Weights of a small GPT-style language model, trained from scratch on English Wikipedia: local attention windows.
Each number is 500 + 40 x the weight over the matrix's rms, rounded and kept within 0 to 999. Layers, rows and columns count from 0. Numbers have three digits each.

# down: layer 3 MLP down (transposed), 2304x576, rms 0.0466, rows 379-425, columns 144-287
# up: layer 3 MLP up, 2304x576, rms 0.0498, rows 380-426, columns 144-287
down379:522586499504534532555493531533524518515503544564513507504502516483513472534445485503484510452384499435433538562499493556481480505476528484464471525579493503532512425485562423498528418534488495520535438475479481551494506474546489565540481514508546476532475496522553447505496535516471510513489526445495487493472495513541439556517471568454477500506517446481475526520445498492504530520501480481512494524570501502472463461544458478579473
up380:480496510509510442473469488594526524502512539478476501521428486433482468542544493481555447541482568433496503501497487481522535499621500450498462500533502492433471488518512490500569536495556521467461529513514475494498444545495527433482473479424533562488530437434492489410529551491499462598507487410608510521398440539438409495432486465565531405493470532516521520479550506493505495556473448457521403423530437466526488558499485499572514
down380:463491468477444502498491505505535424410534505512526439529510522441519488504511527585491495567444530425479445608461527497481478538531438503510388457540508441472523572491525466568542557516442426517440582506532472497577427477475490600523480496472448529527505432520549508472514520465506474466396499520511507506412505463558483538569497432512464479528487532490498530520438495510528515468504577515432565459598528508465533554542513503512492
up381:523504538578485480499478538521445529551483389485566497530587498545452540475446489481550455550529548480484545484486494454471454483553512557505463481482434514387552523524455518473454516492464463501540531530510550476555465552500541474553585457553506475504549484511487520512466588523502529495449482483507500457525514482543528492470487419468530408539510447568508459478490511478495447553463522477488480458470475394514506442514466449584570
down381:510511592568565499526483498450445472525511455520549502481592498508425513467413481462503510521505555518543549535455473483410463559580523569500477499510483521474603470584471479491553496501455459523554497522481532521541491464536546453506523521513556488551490491528565503508512538537478565448539537489483501499525535517569448492474482500501491534458498514488480460478579538487537461507496503477542437453565535451469518488533423503492593
up382:494552522477506517511504540532479446530553459536504535474540467483500528598463506505532506528474509541557516512560477500479528486434518489466536573507548508473456479580550485495486406503520503559483510473476510534501539508495461466544538480481536526439510493556520545524504465466495507551518485554437500533450540474567534543442485537514530547507445549474510473481489454513418564490566501509503485449449544562470481508487480461481468
down382:468422475524498505532524472433530491478473542443562537477435521509471554449471510493475444547534425544511512476459501511519514489494478560516497413555448513546505565496495540553537514457469490525472508537494450540546492523499471524509518496491497434462536518515520458489461508523510468496491499505474552471463478466488510536490505498461562539448539454511499506535510507541544484461449466466475494471525410488507509516489528476490495
up383:504535514505498486519511516603517474523497451586496482559520446436564539521538488493413515435498497515509508550461466540516505499537509464513513520567591529563471526501443493485440543502494584563459511424492456393510454476509452404567595518477522539457503498446529563516536495528450440508537513471501556533479452490523403528436527498512524449452475532489416474527480535545455459560548581500561508425480484455506498491526547565604419
down383:634540471440436556499507572524480506434534568438537581505483502435538560462514478478488582552488500544555501544582456438567517548556440429435434493473543489526493507490500447526534458517512538468500545494495436496464493472474542461453495582499489471498531458474520536489466493481541495501469429544450461502408462504556416543513487516540489465506476501493416552477432467479448514473493456553500529454473509456528577438517495504532493
up384:494537511546441540496490558432416465476544512460533504518480518521499490472554531507465428430563468492512458523497469497470531550473465475483502534508525533548466532446545533463541509509530493515484477515535441488508492479534500533541448452460472538480467492482455523476518566446422465493521466525502491482537556465478523522514541439496485554481525468465570514485446497479493514496475514453527496502467541492575451531442529534513496
down384:524514600460502484543549476491486555482550499577557460507498463575456431438448521475474490460542417464463502487452495516512479493527499544466518448437450450510536470519530541494501491509553528477440490539521463482465537514489470509460500516464435569556533539468536470500540548486538591539464518571506412477517492492504485405502508551446527484503524496533454452525448513458510528482430538502468467533540499486566465439536560488471506
up385:489577458506505514586456478521487505547468522475459528448500449580530594422458477467443517545515461529545541493527503491450486540469517521504469472476474499428513546480424456530465486476484534467547499375426484474558517550460573411538409504527569554409511501426541539468520453528488490480496431547495590563464482504539508535437549511507545562519574515520442520547506493530478487426472452508550487482618499536511550477517474463481495
down385:494543418489508559526476508456481532533493470420477543483500453531550493484496516487505486526559525479437510378393497577549462454447473511512469488453454544478433498634482517498468596544495511587427507473524521501455582523505510456499456541521518495449501422473481430500450559543493526509506466507449557474496504460476508471561480479463567548469551522482527581422507460578523450489479418525494522526523554475555550467462492445523503
up386:487572520521460494470489526501465552444483522523440493542526560523552500491512461485414453496480475473447502538521473500498512535518503498489514500554539500496475474501457459496473532450560479513550533449460509426561449457489429410547601535473487526548535554555551538483544481498477493501505487516504526508518490531530506497434533468525470454487595454521511490447468553555560434480498406539447491539505514496481506525514509511567552
down386:476520552480545645515513483507523455484582528467531584535506487529490531487430549521474485479460498526555399501481503496461479550549488555473552454446547501514479490532519512493460463500530451496536514485482525502523527495479504486533478576513542533493568473565475507449461485448459510470457461526549472531512462470520490551529517453472476448544512454484455479474546447498536489521554509535541548441433477571503488542506523538554505
up387:493501582510479464503401498446453537517475482453449517608525516553512511552523510495547410529510510468520494446529502487444497435527419531517530564480503529434518546428522484500495486441513536561534577535555555445515419527486587494561482396516496500496466535476510497444472440497428501484379462430464441458466422474510508424512516534533515502511478496502457469490485484459445549443458556533487427527512506449458519458418455479392488
down387:518496512484504504473460521490430435531538509492519508518414558507470505473537506477511452486438451510465534526435492501460498540505463495562545489508494551525522461526488459479491524505474567403457510514528460453397474464484518466452497489522516493441476527560508509510565477532527472456549501434543473456585542504585493449518526480498481505588488492492469458456473521455509470534548509456538506474430566480501592546438495481457517
up388:510487482523481436512486593492456565482499516493481464450496520568547438537545523484552511503516504521507452512529493531473475485485445456523496409466567553501520506505456494499500551536593585497480510470476540549524536580509509491526595470496431483504490506574579533511488545502507491471475457477546474446509416510507530451573511491492567493540521482558432462472469499485505456601483517580568516514498500501528523501485467583472531
down388:518475521528607463468541528497485489485592513524472403467486490554548479462485461523528477530586519532494490510505583509522503451490508513446538519533524480504537481560496420507400471499509544518501515461535532468465578483558437474509477507457504469411489545500545520443409466447486501424505462524405549469561488501476505518493443425526539469601426521463477458529479489528506489524440476548493509495453533597449497522450505469487497
up389:522502564466460488552377530482545500446435539464468420532470512537476547502472473420488432543423526529519417532572516541528382478479505469525498533506433592492472498423469458546442520468446549511509558461450503554483522584532565508568534528520482461489566461483446539466511467386453550472483456490521476528524465572481490494491513572453502540448499473445429500522547479471460524590547421427564483440566471486501562483497574487467535
down389:507517518528518504511476489542530578523555493504474452538412505433502578466480546510497531479508511561417488537507444460510492539559467541443508486461403492485525485603470469477374524492513513500459561486479514524500478507526459587499476461537511512486469535492498444508545514517533490525484466485493461507548466488446502454510490453492532586482518416475495442494468494458443488479540515505480526489539541540497451501479611576462482
up390:509514490485451503482456562506499455527492503500528537504426511546523494450530496464545528499564503561488518547474535437453512506510547436471471463524532467420516600556506441510646589488561462588513546424472536569511512484539442501559477482469562516511445446549464509384527513538489466467477514478512498487552455521575573521527546503463545544508443501486483497523553473566547639500467527534572475601493456488503396447457522446528467
down390:490486475487549519529483509500524539521509405520488507515555472503523540455409522467519504537437543544432639513518394585483495479454516526513481465549461502469609551454477396511493524540483538437491485419486491497493451488531528448462526446524448488506436453499472460561509585530497480478534551480563505515453404430562403475472559494480495465531473513512456529410522520523490510552476577539510424507453452540469416448421494505505474
up391:544536610472457499521450474526462522474532458496507518532504512450494424507466535492481486471548457570504485454515505498422473520599492457439502530449492469508533584566548485586477494514482443508544478478457563460551441472498519494515477496448534479442460501485482532404465469519512500656466457464487513565476494567580495492491549482425440501456460489518427413481482474542469516447522528519602425423510582543524480479449458562528480
down391:623543549528521470424451490573416477461500517496510423493450461492547441440473472455473465518525501442466403515349489441597533533502546500497537543495452582517551491537470456515527540532493468533435492533517512519494529475439509514563449493524488496529498540476498507489522475539521504525499509522515536530503497385513530494567546510490487576530590500462570502530510463511555519442553519512372508513524563380469484481444534503464458
up392:531491575493460449489466461513584543557511486562502539444450414527524474505485533464467526469482486495554531480545585541513549526508557433519492462496468439469506504588493522471463471421543491508493496463454539447497533519514518502431459498494532443568546508503478550545525548539470481473530546589482535546526480512524428546431521480504525445529558494491449532431491520524513447502482510531537491474460480465542477460481458539459510
down392:547541529518490513472530499490526429504509522498515538408533512513535515483473449525481515492378470454500469471516466475570540516445474531504474510527449492480501530459493576578478539519496470572329462443510447532480510452478504515483497569542513535517478482582502432516500488480443508611512610499448540545509526444517496475508511583506492443453514493544405518488606507496479477490512502570521512522442519587533481535459517489499521
up393:463500501516472528449527503505532486474485480520538513466545542487486517519456518504534535573499454503521540461555499507479510526512416499520525515493493515471448528462511479550555467542557506527494505557572516502546483587415484540535527491447529511511415450500565537518478544512452557516487450535519496491533548560570511468518476488539481459512509475543495483470515589553505487499454474525520439419477527522501452512536540542549469
down393:502469424503460483602444513471465456520523525455517493502503523555485528514473504478540516508562459549510513433495453520503504501418468519459508401487520485461475500525572429460564530490534528548547446493491486503524510486572565421558460473506493562529539518509497533534464447531536450556506584523510504504486462515510527485468508566428526569510449492485529501488472491467540542493562489475477504509524457503497497445519578461513476
up394:485505526473500429496515441477448493529491516541432534505509411538467490496490511480497501544507523500470464541486549550458507460516494499563508479448401521504464479517486474512489452518553447496454504488492544535521609519439410542501471413487500502529508526527490528494493543526538420504461516551553498498569471553451482416472554521515412524501495434517471480498504518434482481526485516630565464543474503443465475460377547509487554
down394:412504458532538439508475443483498588531536547497505463499393472525460445472492508578533507501526522475487496534491467553535498402508500509463536442468574528461478439492401539542485475540535482521451429472475500540445503470415498547451391436502547537449561533443443431507491537491508528475487478513528545627513521570470403515468524546459492565487499487509500539498519514507448504552517539499554493522597478520516441468536572532448563
up395:508514505536444561595427511492502495470519483514491525504471482552458459457526482476499465535474510530569495529478489514543479408558459511533452448491499491541558486508511524466507506477506521551451489436460487478496575527519496452527521477514515468527478421539474527498501500473491427532480531483510532549447430506557545543507543532571493503497478527525450522516481506517510473471548502503634488467538505552461519501498404397534484
down395:400483520484492463503491503533460523466441528482470455423526447451480443457540534530524526476501440478490579553463528450554512405505561512509514508531531481496514448508466587526504494558553508493505548514518483520498425447483537498505481535483534492548518521489491507556588531576519545530470600482477488431535485491458501500578529477499475443380557544508465555554497534407426496473474522504518502491509462599484512411553554498534547
up396:477513491529538450544498486477469522554483429523497496496551502449466502527501462501510482490430495552538466510483456486520453542535544487431436547505508509433532591534455504555561517514514535506553491476528480543538506529462496513487446512538491592487459503483486536504480517530528495497582481426553555527493495429514548498542545483498477514528464548514456521452565545488472490496516456518471522457458567469516461451477384494420485
down396:492447581470493488551485507492493510505464566445589520558503492554492524514527541473570467530455491475496506559497560448523526512465453539537492514474549508549486504497569451524509449480450509484607456560490501453440566477545543499502404458494494586481433450517494523452533576520501513523514470473513552515558518493533541542514500546488476499516490460498402481474527452532550462452465479487524485511475430508509507495440428534467531
up397:526435474471533510555486499466490547479468464517538515429415470516514459586541503511480481410471469531562579460462478465516461394474510507569526546425549531492531550526508518481547478578526501488486450525464547507486433489591571488527583457550459528454539463498592514515511491466531573589496521452476502504453449548490523508515500569531454482562485520451538560500491540424427521526503438528434524548565462554549412448491505543544388
down397:472530556467425509507497583620517441550523484506461450541600499500443519517495548569517443576503535502498455551458449489577496508516454582513563410581466472594503462493558499501505559392558486497471521561536520479535505575524452404577577459498513427461459547494486480519469525396471499503496434493515457511526520563493520502434465580482510462515486476495527502509410572448524497511560508520426496546495513414514488452448461464529595
up398:459551511368487507533487537512507565503463467449432487547485497515572464459433407435444551466569523515493537524487487500544539464483484485485538477537493530493485468553495491534481475514541494528527536521490488418561467559495467455485485505497525454470473414502554551469446453532480461449481504523542497585500456496477545471441548510417516531519498537505546523531477463471473477534543551474427544454441508526570457542460544434486564
down398:430573409543514526528530569511531511448415448517449485535520576460484527544485515500450550398540509511548580526554530511530540562568511516476489437492579498431533511484464441503526435502541524472495454531483506459525528484474504454448506507464501484502560459526496505511454492475476480412454529512466479461570565491469532532523530485485426503458470576478509470528567516496482548479504557509474499416541568516465506498473448480588469
up399:460556491529495446479455490566461480488496492517499489504434531488576511499479464481399460484558472453458459541507420505503468499458487466532489545545428517485572507472428483499448436467511505501507531572540561419519493542507505557464472484479477531460509497492540489453482544500505516463479510522527582540531438473503449526527585489542517521455497532500477479464512603477518478471488520602536549485527491532486485500434580486531550
down399:470484526565457613577536570385459527478522472486468596473468421470457570526488555526468465466534521566460451474441499490436493464559570531487444495463554470408465521522628462469528523566481536544518531511505560504571485521477417595530450439481419508491487559505441452500511491437448485531465477523576402519464508488548458525497547530403497469456487512498500494473460464463499498527453536521544492485509516556478516480498477510481557
up400:503432525432459477583463553532454514486480417493545490521493521527528522494471534445517494489525497391457441505514530506534485464460489458495580525501496428434474536575492538560495469516415574545509490519508506510562523505519518535538537429467535481550491499480506572534477556439497468482460540520408459522513495550508494413469505474481541460513497480475434531503517463507434465462423506588501472408507414536523455488413534493463514
down400:511450430483522534569521554548483558468512547489478497490487478500475563549519465533515588509441519498539530523481546560551546459491452499512580525454510525561457471449458530520474549480488448496484535482461447510530601471522523458538443512484491444475444554529639489520472457448539527478537524438518435590517485574545581485504444518470519536455401493422416479503520486489489524496497393594518441479500448500464482509499518545445507
up401:519534498573430515481477514506530499517480456449522461551498471551487504463507508480511566547468525491518531475586534502549458438497471498468465576514523553469496490528497497529472489497523525461485514523479530490516540570449479440535483561513523476533535499501447578496495482547557489551535448489476430573517487512605536474453500464459530492494504479505523540493459551516588556561495460541545477432436464493424448397565478503572561
down401:493503562502565547449547476539434494504543477504487534518513565479476473432488486545460433563522528511521494506516532416461501481495475618505550507468496451509489504506412629503562500556493519466430481531499468539471462505457484572511521543527442456500509551519473515446465525480506475579524410472530477452416608451492505506532456540446541518566495523528431501467511531369443456476535537393538531536518517496497511504485504476477442
up402:461581506512488501452498499532524489557523498470489480449469523482478475519531530464505453519475461487474514509440525484524547472442613563493527559541519552471437492512453518604465482580439470532492554481543465458505446497537478503468525498470525503499527476527515525495510496543452380555409487439508511501469569485526507449606577441469529551558519459559530459443568514556448532565466463512531496437474461527490541476495517549497576
down402:434412554528628478600499535474499510492499518497451464521504548543507505442597523481534498608489470521552481537417475484491519514496456512488496567495600502546463492469545578512525552465455527495524510466528519478505526539529505440463449416510495492520482495429510499515549533473506500560518551508550509500422539600490453525427537549517487516541463472490494525506507490549494512477478520474488511491581478573504555551521525480542404
up403:513415501539500525491486515553477486499509525488482491463461519485531573500540564463483417526497495486468462467493526503479499511510606477501498487540525475480505541578468471480466524497541530486518512549550482514537497478477501535444495533560478485500469468456468515554543529431465520512477472511514481543552490480506471495459474566491505547422487513505502483438399502505500429559535475479483505521505445465583525446489547474429506
down403:554573549540523531495558455490460509491525591527486462540493531456515447448532490448471484485534530533512530552456539594552575481442528525508486561579518501556487465527399607436527518489561552567528523506456467416492478473580524497527550552506554539521506480516526478492484486498542500452525484460526459456442501489456447509485434538560521525523528539531485481517497468435518488417538466501479465491549453481518462513468448542447459
up404:542487574496504541494475536576512478554448486507522504497560539518499532487457560514469497464534499482507572483507519444533508479470501454487490452489446475511500555484481487571535563476489489526504544548509423471534495564499420517497508519516494480555551502539506520479527505488527482543525488471466508502445544489484496541503537502510500471500487473554479531467504513493506546492473492561490491487525486500502444425477540503500553
down404:488566522420476491422522520526484489498513481485451491438513449542548569501478464528486496498479421506484452477504506482446440537494520423509466532475542532524481445469490512588521450530487487472472499491521529492496523421494533455437494469451536500518443476478457512477501474498430552488471508522498478513513501433494526445509505443445496498461478399525481489499540540479489409535479460490555497495484475554590570497519480439494503
up405:520482514566565502537449457485460497461454437481442539477464521511488425480491448468503515485501406547496488445501503537523546493517471557441469527428503493467467544482528481555442558536499502513521549520502573506535502504589467497501559449570568524523558501495469513526482500521481574536513511502539530473497451500485520558481483510477449477457530486491434476464578422528472540552498512467503447441483489485508501508461458539572510
down405:523497509499534518474506419503452538466544484523545555487467501482447455415469451540515487486505547500543492489499510473506520541446547517496471563498549545531482436446532554467523535494483541519504514518504479519472527482486498470433505486461488458518479476449456455498446456463540488477503569445546571478452438502498524483533497522459477482535476502580423479487485456528506527453483503470532528490496520420531514486527518486530518
up406:455486472513465517565451563460483460487518506423429472462553487528484489527449502497532495471495457438520550506457572474453465511454461474491482464520529522455504583494435519548499470539483462515473519433514487513533475505549501496472613455473487496440524545511499527418508510470461556423541543504470545539534474474509523464475524535499502498449495436499446506492509569522462491579486523505478488495493535513470515552477533533517428
down406:491526452457558515483561574464512464544497490504532533494507436535497489544458474612486486418512524508501525477425508521541547535478511515501457533460491504502451429465521761505484510452500467498405480475446479513498524514525558522498507450465505528490528521469518406517490544485511562547457574460533548537504547525569491473464465535588486533523503488520505569506462526450570549568494499519465518494420568464471477523468553504506501
up407:465353575482480443486483529472497541487560549510526520507580497568429555532551524481545511488503544493487475566488530464501531457439552513477524464498499471551427519460525472621588470518485467518498514531476493463500520456443479557528471553428429540509479529489545519515438461529443481553454511490461445488544453581508571470530550531517415525518487481415542513448442490525492513512447394540481543569449461503567400431517505524582356
down407:522505464483495505526465527463552518478601535515511432493525450520480553492517508504530505505472532463484528532509437506432483435424466530523482459534554520566477463504510654490502464491523575462469513495471511550462507587479490492474560511451491498522454559527458442507521477397472521556518473474526544476487568543512473518469550474472472467493492459560489506485430472445528559540486473471494482510543378465503476488459483514534583
up408:479477511459526503519473502480449509511488528441529457541540505484528526557518501482444507450488507455551499500457494489433487471496438553546454514511485477508527514393509503458522517484505488499504425494482525620528537509509453551542478569548481610523529476477473510512534461503489447495554507491486485521483511531500508565506522564544418510455506490481479480514458390435544492461497582533586508478484504490474539449517466439390435
down408:554527524467488472560493512495439569532554484493517555504511520487432527507496510412496523566466487495524477477470475572523526566551520477522474548432493475457509557488525451443518534484546533565499388489571444514464464521539522574490620470435498480502603458546500458531459455585504533454457352577548520506403527535462459539470511500502453444530460567560457518516569608460503558472507489451549483545461534415584443517513469494481562
up409:494461485520508520530497501519525568543512553480489524558514482532533497537532524382540465538554464506505521496523456549482508486458440516492421502486492450490558506527470502518512495504506539553558445444511497487531564474479546539513495518541587511498446450440533526452550481501554471563535518521505472504470456482546437540559528493526532518491481565466517522564548487433528497507505487508546498472498482478502449518490482499489508
down409:486546496563512552545527513482498495445459518576551533472514422465496477506473528534493509468462509470497547560474559490473553570447510511573508551487527427483504556505608474512489499444506491465476476494502452524434485494411526520477482496457570473502470539479543501575544439522436465456475509514480457507414587514565482454476451485529589456442488444485535481465545526570579516512496510546502521474563537492496523467486497456452500
up410:503495466490498410491476490491520522423480430463474464495480506444543513503516550407531532500487469477492529509431480529575526524523446503545487519487560466546476559503508512551571542471493527451491503511515489476503468500479478579525557496551510515432500487470508485548524580542552492491527472517549496449494467530479519535548520530482487527517429502503407461499506475475503545505468546457430476535503587513472480468488539541544508
down410:407491511491502449480480492470450504509560485528510461546490467530516486501401458519534531514487488434482532475487490395501454517487516466502501484506455491504539511503550533581466513471492521592412457452469535454482480518463503506486460479436586481499554451450527450503570448454503469526482517538475562508477506496512544537551489507511517513519494479473488548459531478517514443486493538515482517468463476530563561486516561433480473
up411:539449524493525503492464499452444496504496591481495563500502529533509556561537485485488478456550476501466487482446505506484461521553491472485443446474412528503428507486529499501465503448507491611503488456427489455531503494481515496529512530535495515493560498498493502491487547456501551540540505454513502504517439483463507571545528494483507498509484575474499530500519553504537483565490501550504530497475455490465491468467484568486479
down411:457549469585453460507478490427486479499418486492525501508541437501475591469490475538451506476494481557492502506489499505453478482525535567497522467511484512532521509498492493495452518507493433458548490468544470497454445443552452541544478473456503488542498527560494544490512482500484510480479457519513472474523491521527448517512422520516517484488468501521448487503513486514477506462525460494500527434491464494482540513480462490515535
up412:449439479593539489504465507473521497504438481491546517496477530550493524552529573521475487526491489491589552473517520471527462470506477491529528521593523566550577532418533515540510577482512416514513534490498454473558519485489473487504521466487445536433479489466419514453631473557514552454514510564504500549469561557453446508518531522505553479475517482495524476470545499481574555493448475456536496513522497503539485499467518494475480
down412:429463473487474488477581553456502529505524434598483517515501546495517469473496508562470500473480482524529552504563522436465497483491497549526465542496528499507504467565472625495486516522536448480492494524501512519533465550504565460505489487484488615508484499480447393492512482533482442469516479496572420500424547517536537525527495525477439467550445513512425489473453460515519483497390510461499472531504539492490519535418510444482470
up413:490411498468452522546470482494383544475550521593469486534595438463505452467586503494411476457525552476486503544497558489503470535444522463618533543497499519496466513386451522517424502522466466565532505434559525493497515515524553511469550496432481518498464485482478510503454491476419494530476435506457498436499528525452463497445536444475532541535444459577528555442531512551436448523490450517461509543501515598487469530462464570499480
down413:591472498487546618514498480494513555545384491383582444560479442456562373558514498541434465522513441480549508499472463441522491545564526483548477514529494459499496483516414548465387491485502492530501444490448498516562512567430456527472478548464466528474481553497467491564488496398484487485511543453535501548487559536591517491441591492392503492532546506562539617504442516494488502476369534493471549522485494439484527601504516513527490
up414:524540561464515485538467443542517518501489550561460439441528500457470500448491561482577538466528475485538505453446484462533514436492520531500542473529515470494497572476483516500517536497453506586514450484582468474483536538558558502470466512605506495457482486461555526492460450532513548465431504516443488458504489506433533507469508460531578466464542427519488449491451478451446591477484511472400436481530510534519519555433552425572524
down414:478462495463508489475533478506518485490472533496525537576538487497494494482469484495529413481472528484535484567463535502441518500509505446459509482478489506501442522519535508444536491505455499502541539527511443516404560421440442522463422496525505500470455507509449486490493521489465499445514442449526492511474515464497568510532468572473473475504441498511443550533551514516537512505428516445498509461488521437460501488532551530519495
up415:521453554553460552488451539483524447506504578506488532458453456555497520445606466502525466445517501520408490505484521559505530535539446543537445525380464516505529483450498521442495534522520533523536515474546466495520525462490447516487434473487404447505461476458578468557525515542504528533466523476472466402520530552469491454526543463506482528498518534513506483531573554536553542572502488498543527500508533513457433507473519531550482
down415:493514505466403496448525466403522595462496426413517527479500440449490461474477460574451494465507483399494452508553499461478486462443521461489450411527499463547510487451506431510562539500483557496547535507508501523467499519508436497554548526507472529472452626502554407461500465522463454533479472426430459527526484424493556493560481561480525531513618536517467451496509454543518405542501492477530427488469503483514473495463460515521555
up416:492471515505526502473478455486465481494529531545485534498444490545486478485500512500534523512505470518468478554524485480453532486422501494444533548462482513512492508449482475479495455515538559574483508469580471484530501465527467488512512528507520454493506491525496521512484445612443540591544505468509450505496443516496507516492551523492504494522526584480499516484526469541490484505508523527525483474529553580552440419519457528532494
down416:516447508460508461539527479463486520539492485478543507443512465465501489507479557506493489415488509520558470500503464456497444504485474590487463511592466496489479525477535533501524593542533553550536532528480510527506480529459542528563492436481522521503495475471491443496571601466445433521516554514528456469520457499486452541493576517577541507497512576460549555499515512482471495471499508495462535514541495530541490475484496490448467
up417:471426504468492462462511555498498505520448481442525487545517506496505601494508541499514447460521514463484481494483554475436528491528470465539443461500460508535462543520476539545490466479567479534502510526462545414514491484527487475543543506503455554453470521465555501507510589486440503526451475461562508530502510577439514557598502477578496552519477476496562524524518546505519513510477530542507504498469570502513498516504463579512408
down417:479541454472558449495503509502513520506496526470515498446487550487543457500529497559440459508471464551454448447505482516517512483509570563563547545431512531458482499489482523513486529461566512505564423495515432546479501474500510563508412501454534520569495523451466489545457505586525472511550455532487494496497477492534473483472465486506467498516533474486444497510497504534475458507535469496512520453518499476506493476441532412532563
up418:534557527601484490489508469530545549432505453550499572539520479522496473500462567421470461580520445542476515463495444515503517482486474479484472517606536487498463523521495508463487395518406416408571498561533497410527450494458451502489519503544532548473549505520497539516472489422602509495486468529472504495509522520526559523536510466510519560437560437462606558413427536498549575497512473502472553451532502445458549495493482519468518
down418:515536562564481526416529483573560542440447524503513535477496499530537462524505503538512564466507562472560473510607560538491519537510520417524512393442538525502494562535467538526494493479485566449451479485435507519485542456625485492559492528542496446502546470484494526491436521493499564511538518562517516411445492432537518455540495449485534536538409598520580565506518452538455526506527545479493492516437475472508556473439479472500478
up419:473512460540450513494495489449594566553513511482563446552500563467490458522448446466522449506469514427526490514486602425423468497507571421490540500506516498457521467578505510526469503480588446468464454551429482493579511537564517493499540449494549551486448509432488475531540520491514514502515511514453560523500537501487532538540492410579477533493524516489462502476438441497508447537429564507548447434552564458527466498490488520585405
down419:505464456506505500529498499457515485468460557497529479518515404492472445565481513498484496557495535477549493524467493476412508502585406522394434503424494469468529487548587481512493504595528499578536447448489442491523476491544555550508485498496502483412447486507516490539445469474458536545531506480452522473554536564499453438482444461484573529590506438446500580513487556549545477467512439514495480471513585510474462540582530534485489
up420:544516500501504514539513563610485603468534613560511562576483470496532547481527545471459469552472564502445576468495500492469469503435546416499553569547478432495594473544460496497497542469462532483541487460508532530534481515480483456506447511504484477461451536487565476449512507477506539472456483478499478489493450471488452454509511508477471515511523487479531537515557451533491449531596473561563454478461473475493478484494461597545539
down420:527544523567510499438560548499408479437512549553469513442535461540469517490483525509481539563516507459423460477495585496464525486517499504492496489456551499487494536476481513521515494503464485393559475477439446538460506445553480515511533565536503529552459470560511490448525514505452542508527487486467456459486519538432518521632428473532534490504490453516506413551594511522512535543499531484513421508495497531437523554513527484535589
up421:551509508500425475481493545525435476420443589491494554486506527546431428503537479480578511497530543500527461443524483550489472579548529446513517444519500473533471491503526563497549479449519487558485478412483489501484504484517483435580543541412494524551528463533457520486519538458522470490528497585549491478466453465432544514407529422480548568469575491579500423503499485463497528578486491460570480417523520583551589570494479510532523
down421:494485508432469435453481548458538524504492427553561484448496423515495516543510477502506549544516534505533476432469509524483439562518540458450535486482478510505544523491522452568478510535509510511546455464558462501516528516475512436538506476502455466487559535544482487461497404529478460472477446461504483505475502501499475530525525513493554544495570452527539530467561490489502500522484522466510469509607533511542494514513508529550477
up422:426440526482482489504495491469565600502392546549511450495526486545449552556473533467449522520490486485543436516545545487503475497549556537466443475515439420424478550483560500555488457503527532516555519461535536435510512543423505502519494459562564540536480453471460553495510516460574533545476490546471526510525539550557525515508524564478543492524571489460479482537536454487432442536400514519493475402527560496525487440484501420466553
down422:444492533552467506501527497516526464478474535498455430477511471518545432480485558552537515493454449519488509480492560506558462552430499483472497476479477533520470449580557432509420486489494442585487582436498428533453547504532441532507459516578516467509481508413537529458483500568406505561525533454544402545462520492549467465481497541481517450540479515502522468658543515528457509492397448543454542471488539534434520463501421433518468
up423:539470489510480475506470533446515540486511585532566487505505551441534568460453511483435502476465547461582515533451497503548517525503562473461545602536515544482524475552483473428387530477520499512515531492511515492488528503535542505460538504466469500465490472436587515511478462535534454519459462478482546537594486500464450471433512549486527541475541543476533571534475486556469480493449449521486528541392519489566486439499507501492453
down423:501528561476536507478525477445494470440485571483557533565495533458447540495504494540465501510457570455498551493409423526494511469547475509493606482455521527508528538538502500461472478531487518455513473505489483457577528444490541523456543517436485510438482492434480481498518452585534464604440431474527527486576561501420522487477458435477491387506543425490567475505559537510599453467471525465441480531449462483540519491516495484511525
up424:460586483516518563502495479540447534473555503523483483515482463463490517520483526449522452491502499431534460535557487404496490479491531415463456402569620508570465507447593485474534496515586459523492536571480479457515503580538529509518436501483506459461517539422492509456529462515475518611517497477591506527508503479454465450503521400525495550545573470546488475479537593475548486450559470546453552527506512467621570547492487505527507
down424:555483551459449558538560555482526555490560458416460488453492471482553489511524496474531490522519525507556503556523498482443505532555542512517539509503466522525447524554552444566572487519506499459559513523553490531467514392540530447531487598427462482494556487520524490519498508575501399554486455400511541487481511454502541530441531534563503543559509498579396500511472547499544458465467468505584504515411448447484457533434466423537477
up425:518411521422495550530465550430455477521517610533474533488553539506497533503525504482513496508474465504502541499509484482495478523498520489504449482521475479488424516482498522560568521476509528499490496523496564542591474472561483507436462494455463494532494578500448506533505471515509520522473477435481530461509523567571497512465520572444445487543481418458466537512524539533590520470494498530561502528486451468461536546453591493554454
down425:478492494494411631482485475446549501389563539482510542493457511458445535520469431478415461423488472504614460553524518499493425469457415529497479443478524545501509528544476588479552591456567458507520415426478472495549460513482527426488438550538520485462527426544514519482527500488546507546506480474491450498548452463568503507521411501550522576499443445512526520451491517482529543496480500444530494541614593474501506484483490528549594
up426:493482544472529534511438536561550531542469540517448459562507559549470552473528508506448508420497511539480586562559479495519514471469487477494441486519515508552502561476461498512563473467497511549500508503480501463527507519524496529542474436481513491482493435546439511481532560521484529479439512524554543468478529578482520495499604535557477509473533471541540523475543452517454490480408477548500517516518519470466548582527514423529438